python train.py --head_dim=64 --d_mlp=640 --positions="rope" --bias="none" --parallel_block=false --extras=["local attention windows", "a smear gate", "short convolutions", "an embedding shortcut", "skips across layers"] --init_std_qkv=0.0502 --optimizer="muon_hyperball" --lr=0.00609 --lr_head=0.00393 --schedule="wsd" --decay_shape="linear"
Each number is 128 + 24 x the weight over its row's rms, rounded and kept within 0 to 255. Layers, rows and columns count from 0. Numbers have three digits each. The size before them is the row's rms in percent of the matrix's.

# v: layer 6 attention value, 128x128, rms 0.0543, rows 101-127, columns 0-63
# o: layer 6 attention output (transposed), 128x128, rms 0.0625, rows 101-127, columns 0-63
# up: layer 6 MLP up, 640x128, rms 0.0719, rows 0-72, columns 0-63
# down: layer 6 MLP down (transposed), 640x128, rms 0.0719, rows 0-72, columns 0-63
v101 114:124117140192104129101125128072170129124153092149129133092130134145113088131108155118155101137134052085100120135094138146120106170128126090131162106115106135106110159101151095148127159122100138
o101 107:146135142157096105131138155153121099139123163148110129141120102157119115114095109128130061165105141177137153127133062162100136106131137161116148108098175149141111155115093127133128132130140127
v102 110:112145104117090135145126156110107159123180088126113125153183077148127150133141101125171121099118144130122112088133127065130135110145131116170127121128132098093121127077132166128157111150127132
o102 109:144150177113095108137141162136123135100111156115148161147139177102106083107151115142080122158153148143159183165123125139095132114146126129119137101107109122121141131109137125123108138113118162
v103 106:123163117120117102125122125122131135051167117127112145135102150121162135133133140118136169105137135149144132090131172134103153144139148139145151127113146100167108142061160083120111132147131135
o103 110:115153087120140110121120181170149110138124085131134166134103124149113138092129142133090151090135145113105107126126107166127145139109097120159131134170081143103154140166109176138176119122092120
v104 090:141146148136116084112118166115135115187123165140127126102131153160125111121129124150129141154146069120143107098098149093165173116096098143140141107134122147135127147166167117121101107111108104
o104 096:125089137103115147078086114137122135194134117134112135135092133117121134161132128157179157163112144094122183167107082091107137144113134103136106097124128115155134161120073111146129146149140114
v105 093:118143145174089100074136091110112122122127126113085103163150125127165098150105144121143139135140089131119112123091135097109116126142190145120135090127106145156105138143132133094122141125091146
o105 095:101109132094132117115101131177127110101124157179115139118126140083157137141150131109151146120121114104130165136109103143156168106091100186137189107148100134104132161164152127118156129160126107
v106 087:109126145107122080151134137120170140134091131086133107141135136178120154162117149134120149111147155082148164144123174126155137148118138120110122125080163134127150110151156110141125091095141093
o106 089:149134103119195119117143128083128105152130115151151117119101098139114157069127071136133172141126070119103116137137129101131121102097123117131158143127129131165118156156129157119148107122165159
v107 112:133079124129100157117149141113103090140127102161111126110169089165150123131128136119129089137112099147092104140157085148166147154135162080112083147134155140130171103126064155178126129112098146
o107 110:173124172145127157168142124151093126111126143150105140108119138092133122127167118120098094132092123157141134117128133074099116145190128134140124091119117107151156135081138107155164094114104133
v108 095:102129130114124104107149148119089135088128131119120081123147122111124156120168095110124159143137136118134116127168170125140138148148118092103117138112121096144154120133159141144152174152100144
o108 099:162161140141138097159116140161150118163149132180123167115145107146128113120173113115126139097143118126109146163122141127148108105102160087102091088144120125104125099093138183086101088154137130
v109 098:095078140087191091143118122102134117139169079132120087141123086146138136156112115159152125098118142147109126116154123151113116160140138063128161131126111132130120154154160124165145154125133105
o109 099:123131121180120097133088131162138114114103121095114131101111160148095121091123127165138121114142156153129133177102151088064086081138125148130126147146145119129086123131176135105143128097109149
v110 100:134136122118128131144143141103140143097145109149104092110131145160080137154139157129139111135138098137157118177122133088149122102106067101116107115083100098138115180178112139128130143074152120
o110 104:109128078128168144134138142112120134174111141118113116090116143147119136076115081097144154127146107166113137181128133175111134165091123145115121105110140131086098113125139094148102171144118156
v111 104:136102122176106155143121153140131097094105134122167156127135154139091164106138130144121083145104102109127107137156090152163128115131117165117149115142122146114147105098102155076099147109154121
o111 107:166159155076088129101117117108125138126118153119153088113173117124103121181120194122130094144140103118098129098097172150170124154145151154098145133099142145122092153128131113162166139145114155
v112 117:092159116066119132154150099134128163161136174146146147128109145154133122161109114136113161091154106142161128100118156128107166118106138115119139160127105156107126150130152137119168151124137163
o112 122:085093120141173083124132158119143067105093130135119132119077114144122158119168121172123165127134161136095113142139161139129135128076101121143077131123130113143142099115135112128175148094145120
v113 097:115126126152089145082168154120169105145090157132158124155122129142109141133106133113112117152145148111137139104125110154095103163155138137138193134119141132122133120159148107108153135093142123
o113 094:118111121098156142117115089114153113123115097105154151146184109137092160108178154140123148119117107135153138145157091109135160100151118117112098163085132121128143106172149108125125117142175168
v114 089:176137141095183114108139089148098114073158124152132068110106161157089104166149150099162132095093155155093139137168137118121145150132113159127111122123128121108117109126116128120139154133160137
o114 096:100136163139084168141115136140123156132163108098150141136128119091109102095106097127122144139124149109103110129082117149128106122161182130139168109107159074137131122125166130110116170146085095
v115 104:136142116142163120112144130122138130132132186103077066125074171147102074145082147116096116100126135141101167160118122134121104122114111162096115138099095103119091117132164125078131134070153126
o115 108:091134097120185140146119097120135130156109134117168117106107122120182140146059132123148118140157126105147119160124149155159188148094159113150134149131147111143108142164174132139095109182128133
v116 089:114108126065129103139124113099101185088137162121139142146137135105149117107157132180180105131117166121146109146115151107149107117135164133108118138099110145100123115126137171115121107150111109
o116 097:203171123128121112146120096148129199153151131133122133131124073090148160090129097126110108161178136098132146129155149143148141119140099131151128148090112104133085123145127124132096196118147139
v117 098:151122102106175168127109142162108144108110097105142140106123104113158111123107133125107153151153135131125144150165146130179165144098117157133106106116131117128119082134139132141129087084148108
o117 097:149123172122124123152131098095106120142104146119148138127143134108127124101138113144108131144135136103150100134119144095176103110152122116115085162148121072084128114100180137115115075140147149
v118 092:075108126139099132092114173052148115154166155103131098112135130133137164147124144124150088104118107124088073109136130120151142156186093126147135138116124138110118137143121161124117123102108124
o118 093:131117164131100107108132113138120125072157085139138130109115126071130114159166100180110085151101096154133153118116102110133116119141138146139099130121124172119149157101136094129160152143165124
v119 095:142130167107142165124128149111117157083087109073116148114145098159119142157124093140137124121134099106160171122125126145146137136070088102098108112146112156134125082123174120122161125128107130
o119 099:140127108088157124134108124114097092125094163130126132134138127145157169117134135169118141153153137114145102134093149125127141108164115117097142143139118139158090136168176188145124127121121147
v120 098:124111122146094084078119150115149142151118108133124105114152145172125175130142123147125154130154097082108173138158182154101095142147107165126126146078091112146132137116115125101134143113159083
o120 095:138137146150157131116129130119104130132160147118144119123084120109072115121113127110180139131108158145141105113099094134163120091086118129143157122147171183138130080195117174099107116156155151
v121 099:137095097113116114122104158110097113132169123131129096116106133148080133141140116135167110085108117152097132095157121119118141109168125127174171128086129129139104158098165152141122109116117085
o121 099:142111168153120172140123173144129159132167122114127157118167176114095117127103142139130107137133115104151139148127151139105138114096147149180153098135151123138098149136170142119127164148154141
v122 106:106107154119140100141120111163117108103113136152110108130092154153083082175059126085130104132131126146115091130163146083124111067132149078111086152145140125133158150107121123131136128117108163
o122 105:099170111146146150134170123115167137123183170131139123103142160153134098112107103122110139151133149154069117164141154134122130159102157165118154174140138143139119152123126114128142174156110090
v123 108:140155136110105121171136119162133122135102194145132134133158202139093128114101125114154159133135152135129124129106102127135115165067145125097123131125153146161143099123131100147157123151120130
o123 109:149137158079154170134128127151099129139107113157154104129147083158154128108131118107152107097157122093100179101146157176132159126132121086134130106084132121132148145164073150148115141082142114
v124 111:123125125092134145121088107153097152116181126120138141140127155087136123163135108121119136114147170122159121113153161063138137101120147178100122145148103141141124126140172139131146132140128154
o124 111:108140152084144109155158096140154168096107117106123139122162137102155115116097127178123139144091173138119102143113113156133135098135113130117092172158067132107125095118193158098131158136148146
v125 103:147094112128127152128127150113118104102167092124146135122141118110138151097116149144142150153122102167071142143153129152141116146142117112146175141094128069124143129135124112114098149126167177
o125 099:120156164130084151153093109144161136144095112141156135167154145136084147087165144136106137084154124153126123086129127082137111137177110139131147104115119121111152124118141153124155114165111101
v126 099:165158129118175156126128113124113140093156143155113120118098174094148122108143129125093131108103156120158131110120123154126122124128109105133151107153119136139093107167184122112118120156206097
o126 107:128098096154090181100112123114118126144104122069100176118145119093102096140100113128124082131139165137124108135145145153146129132101152099092130164124163116096154118099153147112121124148111154
v127 106:114130144115106111136161120124177136149146096121119149163156136133123162123106126107194113143159172104158086144140139117144113171158123147115089134134123156114156091126134117095132140111146116
o127 104:143148132113122102089139108147091111103119103144168091125114118108139091121135101151114121115130130124155173112181124149134116117132150142078111151132129148153113109161130153106137132098106135
up0 101:122130151139142137147112172160140131158119114120128129131103116148092135129124118157138104136110103151163108116095128127123162123124131105153157101150130101167144099123152118115090101112204097
down0 097:137092168114113151091100126144105128126139142131127137122137149122100157174127137135105120120148141139106119126119151149087114136148113116126082138147148060152160106115117123119133120150077107
up1 088:101079131137132137119142090129132141142186099129160095178108109107149106112127143129114114137143153111131116137135121097161118115148106123132122128139159108120129105144134140116131129123152111
down1 094:111105137126127117119120109108098165129160078168147105136113153077115113093144123091137117171158111124122125147093095130119119158129123136062128137108088136143140142151135125115130111134114111
up2 101:132136092171107120118115122122096114091136142151152100136136150157098099137158104110092142191125149182142109167161120145137171135101109108124146153097138070125152119081130151126141104107142088
down2 102:128132164073155092138139125098094095124113085111108188099156129143185141121100118124123122103124099115127157094111128136127103105150140126139088126112120173147153141191118115148105171149119169
up3 103:148128159106131136134106127122129141108129098101120080087116113130132118124104118123091127132135169113130118129161140173085148152159113124121121134171098107106156134167123163135142175120128119
down3 094:133180149120135135156087140108138116163139137126128118141139154141103121106093112136142089123118120114097130138120116179098136169127138151151154184135134094126083067130100104145164129121083108
up4 109:113146135172159128157152134123129111117100104127142160138100126118150134120124101108134110087066202097114105105093157146149117123135136148111122123146127157105162126126118099146145131150097133
down4 107:116119125152110091144140088128166115158144084109175105160114142152143130123112147125124111149110149123093125092128159149133174129140164162088072142120079147105154106167133123157144104107159100
up5 116:098145111160113142128145119119130127126099149156113136127135139095111159129112163114127163149134076137155129135154119113175117093116145152113114129156198080124107124128090145119083134110125105
down5 112:126130104118060138139145129135113153124103136162129138105162136132119117115117125155093144132091099126162143111123120166111135119145130161090119128085091164122148153136090155078163137100115169
up6 098:118134190143081121115133084127137093151157093151092154107124133160107134114147161118164156126147114141108131120124147121101151121112156137115163159159127116162127132101133109120120179134159158
down6 094:080152140138132142177121150142135165077127088118136128129129122114095096132114110100163097136130137124094110101148159107120127108088135170152125143139125108101092127122120150129148103165092099
up7 094:124169157142114112146088127148108107102112123132107186185152093137108119134082122126156121164160148153098119132142122113166130161113086143166098136142133107111169118129110129171125160139137127
down7 094:089104139103150142121114126074139160159143158127128077109141107149139116131159156130132123087108095153142132141109142095139083162136131116190123121132116128116140095101170123095110121117119094
up8 103:129126140073091112165098143189143109123161122127115104112119113160145113100144116124142123132098087120125139119087077157172125146175103112167088135144138115136114159098147119121123081127130125
down8 100:082157108115132116157128108094118142143100127102115158151091165097173111144165110092074126124160122153140098065168148168146116110136118112095134123158110129126140115119087138102150152098101122
up9 108:143140136142149119144143153142166129120078135140101108110138146125152110146159190141166124150135100132134160102122144129108104103117134146159119145125123121198108104127126101102138086188115110
down9 102:117146113163112126181137129112097122093150133132110138133174161112146154122086132103135125167135121116126088133167159102125142130114113136134106116117098152144150120161114144127135161077064109
up10 084:127175137137104155149106138160127101126108137121126144132124144157117157104120156135155084108105133155127103151165177109175118123143149134151098156120197127117167131126176118150149169123125087
down10 086:155132113104136057133146109135166143123101180080152085165101110150145132147128118132143152148135095153150133112135148124146153152113158119099108075118096122139103106110117148166103101111157164
up11 103:065087128168118101133158165129097130070150116140096178111199105138143117134165146141136148096147107116140118126113157139102149137130149133069108103161121121138127117136107115114157147132126145
down11 104:133117151164169131151147146086116144095102113146110142128110160130152136152135127127173105140161121133129096106112111175139144157142128122115109076137140127138125158138124136121166164055140130
up12 108:116149149122112080133132099113171120136109122138119134070121154141131162135190145095136118137078101133111132118130134126161112154084129113138102157105170103083128150131167114121147138132156127
down12 105:119122143117091121148097081116154095115129171082141134116135124131139108146126135145121123101093158144150123155128121117187092171134107108112116134152118150148135125121129152132153151116156154
up13 091:146107149077098122141091124147138158151126157157133118141131145141137090099099181119108121102117131146109140137122131120157111112131109172117121122107152135108136113144168115124116144126097113
down13 092:129084113120135160119108155122060145087117102121129120153134101102100124142140120163179100175162137167170142149139124118127143081117130154137137140134136119118133159119150115133122142136100096
up14 099:157130174166114136173131137177149127125146122113144123142117152136129111106153132137191113128187166132110168126108153181115148123153130121108136162104120104175155128108127130112174126140117121
down14 104:125127122147084143158125128097129146128153075152206128127129138117141105103111129157164115132129139112159175108112088114099126145084115112155151109132137177142133146130143133127106081133157125
up15 042:138166118103135131118097113122187123146137116143128106119143058120100116119109115146119151088112124115099123148154118137152113144146074076140101117119140149118119134139163114169075110138119152
down15 041:138147115139178156148152129122159123095107132130106137119063160101149113108150133138110146139137101117120178132163133151126116121150114095161116100159135093087127177129182121137144138132134125
up16 118:154149149128126137135163160143146114111157144163113136124104113140146147162173130196172118170138149126143106136132135141140103106150102102174067136147158123155117120121181125108108132136152165
down16 118:149127150136144168164097118172181122140166097137168123149105154131113162091124093109137121177096150125091142119126139193111146138120109104132098155100126107140131147126154132116127080141100141
up17 098:129104107115097125125110128149111177120144144083133124166173105099125122108160116147177132116114068156120107070143139129138121150120129126161140126138155089094124146089144176115112170127097095
down17 099:111103156130114084169125113140132146095135108172121134163102138172148115095135127129105156122105112145092130162139123121137152117123106122180129151135184143074143096092142150124108130134154144
up18 115:172130110140121111139111132105116106152136118119157152143174135153131146125131124146162098155108127122101161143124152133138147141101112103164119129102128133130085150114149124068105137147153104
down18 111:157150152136081144154092123126149126120169110200153183100133138172147135141106129098110116173150167104128080132117127118118116148122142147153099119137129090164154112142105133161112119138135135
up19 099:148176126171130155119169135163129155146119120116161134106170145123134083133133115154125128142111158129131108141109135141137141101154145175140111110107150113119093092109102145125104146082082108
down19 094:150167084125134096117078101116147106105139165121134142119165097124139153177122103130156093135126144063158097142134167065161156138163132136130156129153117145155149154118111118162127084095148121
up20 104:129092153122117157136124135131082140112089136095130135133190181126150144112141170120127100120155107079090136133100135190127139077144145116172123148121161131148117097148142105157124135118111143
down20 106:132149162123118127171106119124134118121139106128149148154159142150144108134080142129146117134120176090145110158159175159168158162150113156087138155172183084150171132131130145100119118096121102
up21 103:122132157137158096151144135139145156160097104113151185110110131115130130132135161112085177161142131120152170142101132149147142154146162092105147086094122082103196136114134118109105124171100137
down21 104:125106127112124115136121152108142120123129170109125132122112073144136108158133153131162175084149160119155126112136130117142111124143128144093161147101135125108150182129108158150124148105105119
up22 103:108158149117085134131102093119110142126152079130164181110142159179099120150144142142175146100118150119126141169114118108137155131153117118121145119100080111128114112114168073081142137126145163
down22 093:132112093136206121157132174101141157108092129121136149150152118114119154124073125137123107135135165107089171163097114105103125095106142099102134102123129148167121184101128158135128116136112125
up23 099:100091166150149139130128099100120140148191113129156152112167155142135081113124173111136104143119148115128081134141147102120152153179125121181108134141137130104122121127154114144143123162110135
down23 103:092100137101117109147135114131134153124161147142202141112097098133137104127139133116147099124142096163131026162153160142111130083129156102157130169114139155139103148113141113144132109108151133
up24 112:126119164107114141130145072134159121115113113117130133124126116147147154090090094082150156089122146124148112160091141173074146149102119083149143138147155124138161142124141118152140138119136128
down24 109:126189162159122175140129144104130181100141135155127153174123116164091140117119160148139111139114094102100094134130164165138127113136108164123109133109095117138141135123149097118086152084124126
up25 115:112126108104174115119127147129142151117142095171139150166127112124097084178128075110131187121149164111126148163123138129050101121156110087122111109101156119126119130108149109154153162116102123
down25 106:142084135104115131128097163101122156170099099085113130111138120127133140160161119107151124153153117114121116139096121140158164130141172129045139139158070104130122164142100119130108099131118120
up26 092:136123113147141159160140165122122135114127091113118117126120114123104173173135114172108131138154156117125146101140116131126127141137117169153141121144126119136133165109079142166161127176125151
down26 096:155138180160117151157136104112132140104110163162123143142097162085128157101115145145111115091150138126120082126169085166144140166136109143133113174120134105138116068145130148086079122176138129
up27 085:110105104149075089147150136124119171154115161110133160145158146133126129105127143147135109123157144075148143142119138139141157162118157154145164139149093149125127137164135169094155138153134105
down27 094:125138113113117126132092141115077141129167130170151135126115122139138100117116130175116108148158109119151140112135134115102148131093161145118168144106128175143137060122128126119129133146113138
up28 098:134122082121131176115111139157101119115119084153122154112135140161095105113143114130169085132180109132093172134106144120109148139112100139149120096148155090153140082123116172163128125093117137
down28 100:125131124130063134089139118100116150126133109093154106140085105123118152125116131094126097134165112129077167157095109107125151132137140148105117105153188129143143120124131122107144120149152130
up29 111:199133147165090148134101116148116131128118130172101093095092133140137117148095156107110092123087129143092146166129107135164112128125123112142157124134155124126165108161136125156145097118116096
down29 104:088136159140109110128147128136132109129121118149147108128154143116104168128114142135096141129150122110136146119121186119125097069090112136104099171120091139165153093096112135164110121074148150
up30 104:143083085110132134161126183147115102098101150117122122097108146153122125141125154061131106150122122130109119093095178124124121100111127124088110095134102116098121103122104133123118141123131181
down30 094:168133104157104088102127135112088118159149115099157139143136144110123137129143148186116148123109107153089163157137112119083149158116099092101119093156100079127129193094157153125165151150147131
up31 102:127144148122111130153116158137104118114119135139074119096101166087066159130132116129129096150167130128121148142159145146126120135145118130138124142128140128113129125138142124134085145192122100
down31 120:129137155142145143141156142116139096133135103140148092132117110136121171165098107105140143165186125079130136117166127094152135180147148182142168110121104171157138160121131108103151113122147138
up32 093:111121132137167107133107141147105186132119097107123111134119095159127153141161157117131077128122150124083118119118132131096146154121136146135100119133150086118145102128140140134178135142130105
down32 095:161117112155176134139125084139103154106122124098121111101120141110171111095121119105119121109117137120128141122128145145064144167101130139078122109090128168111169105115123159128088111136115145
up33 092:082135110126105114129114167127122099093120112105124139152153133125144119115114108160110089133099101090125168129105150135117110132147119115164146065102127106118131150120108089155137126122132098
down33 092:146116125147171136110156100164084121155105104088125108117119150077108131131068124113141127113121124114103116128122091137125150108150113116147084127132143128123130157100115122148108122172118130
up34 104:120110044157152157150149161116161095159106124125120154092127133104113133113144151127156142112144126160134101159142137181161093154115137142137126113156155117135135137099098129116113100116126114
down34 104:113112117140094167169102155112156158092131150143158106164111119110128134135092136127108100169142123121117123097119114135151124098141147118119112060155151102123142140142146145106140099086114162
up35 101:093112100153098125212134116091121100126189145139139150143108137120157177135139146129166141163126104096143163122156128125098139142134134148120132130107087097104149125129096124157152120121099106
down35 118:129146149141101165109147154105152116140145084112151144146114118163094101181142083102112134104091126117134164101120102147101106136091092185129139112156126145097180146126143123105080100123123165
up36 103:124131100108114113181146139135092120143147140150142135121124120160093170130115119122111146140146099104133128115142160154137128136116174152108139069131093128111137084135156082097145131097129078
down36 098:145177090128139155142124091137092153136154096089110117091131106140148153072121130126077185127110141161121137151086101127138128158106084134181164114098101138136140119098097135138126110116147112
up37 110:163140166128182144148106117158148102114095144144134089125155087127114145156147169128135143104112168124157189103112137126133144157138122123186145134091138111125110113116176112119117126177120123
down37 099:104172092159122163141097128143079115132102106131165177100072131113129140120148133114126130112126122092132073136162096144130137127142100127138152110105133158112114146086145177141116098157146107
up38 102:077148124111106104119145128137098089114095120129154150084128123151154156138106141106141133117120121119133119146167160115131093145162188118130121135126176126125146130143101092133124076118150111
down38 097:146140135131135133074161116149106151155132115126107149170083131072111130117103123155120155175147106143130134173131177114136137189168069132163152148149153104135122100109145104160120154079141137
up39 079:131115059115105122155135141112185150137143138120152063111158137145117137081137128146144117098091160139071160136133150108142139101129161160115108135069129152169122111115121132143155103124089117
down39 089:131112069158095165144102132131100153148128097120097131097168120145111123132081139126141099145088122088126118124108146124115102118145112138111122133129115092114131091126119092131121115157100099
up40 093:154172105152164164149154126131114112090135134094143100110094126128108134128153148145138140148159158150142090108118127123123153148178139195136154097112121100123134116109136147118158096127141115
down40 088:147143159100103124142097115120065139121099080167131140123142096123116136143086109160176121109151136117099147161109124153159105098109107136103090139151121139145110120124111158155063085109133134
up41 113:152104077138117130134131093114108165129131113137157089110102113116137120119117139112167186113154146108158137142110137143146132168112121095108138082144100135094157129132102135092136117123080117
down41 111:125126129106101140098135156078119141143122140115102180134158160110135126132109161095119148093115132103207136135090146116166154139092133168124115150185175109109125114119142147114109140149118107
up42 101:129115122107142103182112152161079170119117144161140141167129124133121132135106118091110128118104102146134090104123117111070127145155168120122075161186120123145154109133137146143141132135131120
down42 094:142085129088160130099146097162154075133139127154101141130107137121171095117117149118146169140155130091129160145102131126158151124118101133150166138149132111121116138117165167151072135146125127
up43 095:104071080138108135126136136085115116138150142128177148118166127139137106087150126125104125078137129106164130126119151111158106178133114088137132115100125126186105130134164153116111140140170091
down43 095:086123133092117185111127118141146141070114092163143111130120129174128155112127101136101097162134098147119123104123105139108157121148143153106086127134117129095136167109094120123119097149106076
up44 089:147109107165110153131123115145136110147132137164135132159112151127122172099118124100086097141102152122102142103113118110151162138095134130119097103171124158118100140092117151041115112170098148
down44 091:129126159110120090102119145109121141184144158113110112099123152129136138139122091125160120123129102097139112096110165138116110112080127127131128150110127107143087155066144151133149182083140177
up45 087:132114148110135122159127107101114117141106173171109133124105155161150173120116120146145125095159091101145127130130147083143091153098134119088143133145175153146164123149099159141114099085132145
down45 078:149162099142113121124169128113119166133140158148118149119131159102134169131101137112098155137147096142105110145166119139124141086133097140128167116112107146139165110127114086126193136143120144
up46 103:131113151158107106129163091149127157161158127087156167142065108130160127120124131117128145120082159138133134136133113153122111123173147122115089173144129089145107155113155130160138136117098101
down46 096:128146096152126138115105137103163134159117102123117112118077158143144155159130165090138155124159107114106101117154156139160168050127144102152127092164100129120111132139134100123076136117133118
up47 076:148083139106137129130153135121130113147151133075161113102140115124116125085116132164132085137131099107108093151118121127103091167124133126122137165148115123113185144123158156162160158132117148
down47 074:083136158142150134136132138111116163114108137121142171154165111116121117102134139128103149134102102147130145134151142158153158115124099134128131125116132126104122162123149120078176177120143104
up48 111:138093153149146131144112116132159189130133157105123158155148136132095115141115180141174164096100116095132085116131144109097119119107108129120137146124158122122108151119099095119150097134172146
down48 105:101134094128153135149143163144149095086160133137166069099163105112137121145106101144127116152125123144102058147152126155153130128143136091125110124180143133129114124115145119116127134129115146
up49 113:119137123108152119134145143141119125145132125128117139127111144120172089090102198130169135132142145139156116108160147151134164164151128162153089148078153095159126128127117147123125143099181127
down49 102:147066128128157086116128145122118139099119135124108165142138084134130096135081149097105143114124127109178165153153134107092158124105112168111129104148085120133129140096130128155144123146201105
up50 095:136101107118146110143176053112132138137124146149149104099132130120103103124118097135129162160119143113111155095132135167143120139128178084147111181139143077142145109142133101118121127107133118
down50 097:114122120150128142137139137111093161118122100131164102114154130117122131134160141107136147119111105137123101101122109161161139126145143116133117128140115127119092105143128142059120123114164142
up51 099:098119146132167131174149137154123123107161079129132118109082105124116133107117089119169119148123069140139086111098138097129102119126112103137122151147145111107117105102151128142108113139131133
down51 100:138113096089120139110099091142118133157152092142107170136109110155133134124131131143200120113145158162093099139086099140131181092125105118149140121084106144152157103132145157165131121148067136
up52 110:123156075123142117132109133130123170122123151149118096084111158150104167168145113140121130086183141127175145136123138141133123113074089139153150146136146110142161090105140161120126129130136127
down52 099:120095150107138145116088121063138114174089118114149144163135114107130119125145148124122102120126101135145115143070173135109096135125131177079120103172127127106165120121132141112124127091100143
up53 106:136161128057145118139143090140121076112099153123142154131124163117171091093157114144117102107092132109134137117144145165076131147154115137102136152108138137116141168126105131136113134144142104
down53 098:168127135142137144161103102094153111163119127155132118133132117095132085177109109157166114132147126138158142132180127143137106154136127133100109165140119124161118139100121129163159119114101156
up54 116:118122165131124128101130094166095143113085153118134132168110112115120066126164136115089126122139136121121159112113128141116151118119150103143180150131177133142152120124137122089122109104180139
down54 112:101108120138150094120116136134071138135132119116188100124120148185137141139114121101097123113158123115123127124077135107137123127126143115147109161090115141147163161119094087133132154071160145
up55 102:108132094121079129178136123136144110139124166151127164137089146105123142100114147092130110137137123149137192149166139114188140132159149167123111147165095129104146148110112121127091123114110147
down55 100:142136115121102137114104147092144112102139113123138118107103147157147144130139111131153131112127127166105095145157144109161079081137178119118147151144152130141131157128085168184127155099131113
up56 102:121130129145128130097142122095121119118162127125105154147170124114115135143090153092115119106139147100114095141138084140128138132175117136186126083110128143074114124122105146103125120171152137
down56 102:137128155155098149121109143141152142142119120112157111140159092142216144126121153084128127101135113119102085106131149124138141148114098121164133102141128110101140121125114133150136161099103117
up57 095:090141129131120112114143160139112123130137143127093125078130078129129154126156065081141140142095112077112154143108153155137086120110174125162092103125147128128172161095126101096113149085088169
down57 098:173137169135062092095134128156138142133143121121062121135117138111138131167138092117152153072121159103090106131154141160121145115131146115167158143110136154141087124123119135116113145159132142
up58 101:152101116139124109125150128119118142131143081113120142159138118127118145148121088128098144160120153107132181128114172086073088095130140147158112091107164106125116127098123107143125114122099142
down58 097:181102109106139143122133147106119134134165139132102107178095182106111099109104112105110155107082111119133118143151107093160137141104126127173107143161139113103123094153114088121112130097121102
up59 089:115193132168108138175155150147134155168155135102101076118161120142133080103082104065192121102151100131145105114125135132116165130133152136124121131135146120124131108127133158102110145145126101
down59 100:137119147146137152137127125142118137129139101065171121132117167123128111172067153109179126116170159129142121128159093112123137125132148137126129127151129201098161105158137118127147091145145118
up60 078:124146150101133098143148172136132140127152188111136127128102109152107133146141144130105137089185160174108112110134098151145190139157062104112132088114082108142137103113116166108102117125086121
down60 082:106099113161091151136123133145159112127128076163135139132123155121111092102090102104169127130115138134100146094124081139146115145103140135076138139129133176109129074148113159145092139135132129
up61 108:141135142134113141153152121156159125193115110110113125152124113134141130082128141120099108195133162109083132098141138146129139152126158106151099089094121100144073156122116153126101120193143191
down61 109:130104088095110139102163155124091134085097157173133127109110123140128148165167106160183104159135126167137129123155121108105130128122123133132149124140097130156110079155131152121124157092120142
up62 104:120139129138120094127179104116138082151149146119113149100135138111129118141170078141153131097102138124137119112083128160127112135153084144151125107099138117092157154081132109163116101145137152
down62 101:170124160132115123122163117142148149157137140146105160119147079128138116141129110110149133131181159116100152134060150145087173095133159107142110121109138148169127102122145054132124154109139150
up63 103:094108132141100141159144126126113139120103113160170163145107148068127137190106070091135113109115147114201114120154126136158147122144142132140097149143148094153149095142158102149127122143121112
down63 123:124080102093141113125145081107155117138152099157101148089147142117140114171109108124121159113131149105165101165136143178147153135132123156163131105141124133143193114146121118127162091111098120
up64 101:115076098130153143103124155141144175099168085192143092167179164108154148106114130093125137132137104164119159158150117109137132171133090140163178135152134117148158095142150127147121117140121130
down64 101:152107152167100125104113088134141139135142122129108126158148111131106131123125118149146109141108107185150124127070140102100106131123076148114150116131125115139127163124143126078122168105132149
up65 105:119118108147119152137143134054115107154126096119160114158127089111171149114100128168092107127096158164118122143143147136129139177100150169129094082144138077135122110094144151144129122175114127
down65 103:111136101137139135138094134155150124171112155175140162139138146174142148131136174104094161184106132134130131170096146140169156122129143091120138125087148113139152140091094113128133142080157121
up66 113:145161126130166143136163145143108083126151148117133150108140116098167110127115142126130115155120136092119144086135123150103125158168125127134147122103150116099095156094110134138096113120112163
down66 113:111125170145146163110156142111151147123154163125151079163118125134158128129152184136131129107156131117118114142149162122158181086134128129127149105161089138114133131123119105133124114113080114
up67 101:116121125115153167175114140178153108133102131106134119177101115183135132081134169100141124138178162113164124164091119151205123128147173180173133120131128138123118124096114112134137145123158146
down67 097:153112089127110144118141126133143138124143147118195079146126175118100141145125161135145162107099125146142124182122156115097158107154148155139135169116114109099111135116139080124117154141130172
up68 103:122150149175128171134141128132158130180114125112164106151118145118103112122145127105119151124112154124105162122113084102169130118127099090152123124126125123137103065136102104103101134109108149
down68 102:138110121123123118131099113092123113133127130143117135124169100119102124125177147133140126137072167101104146117137159119130122168114100137108162110166146123137123160102109123112134115103116107
up69 105:131131123156131121123138108142126121113095122106122139136124153085103144114136118163134160139156147122152123175154109123090106161098163132132088174145127084116093078123170101114143155130122125
down69 099:122152155140124111152130145109105124143136109129102135132135107147145092094131103139137130129101140117084147119070174156095134153168108176122104101137132134104080082120159044141107142149141102
up70 090:161101121160099094140162148164106127113161141150110115153114123164105126123150090102152178096155117139090104143144114106123149110127138124178146135099164147128142152141097140107103169145160134
down70 100:133140147090124146139097132096116151109156120133181109126154136124123128110111099140137120151094098163093121130152102120142106184106116159146130130110097147147150172134116139144142112166156136
up71 099:122118128184117133131176157091121130117119124132105133136085159110132085145137131122122154114094097134097131116136150123142147125132167135167134145111128103165093114123139103107146140108144131
down71 098:120068142121090127105148145094150149161099093125131080100146138110155150170120128156113154165127089091111095128091065116131136144123114121137085151139123134169130117151146088126158105103161116
up72 105:118121101162119133170160157132121090130145149135164185107121163131164109095121165135122086160164107140142103104114106145127122149113108074142152128091099112131156147143118116141107162090081144
down72 100:099116159123155128121156113133140125149101140143144116129148156147122103133104127117122146081159111113120148128102108111098121172154120114150166157097148145112118126171143168154075101157160120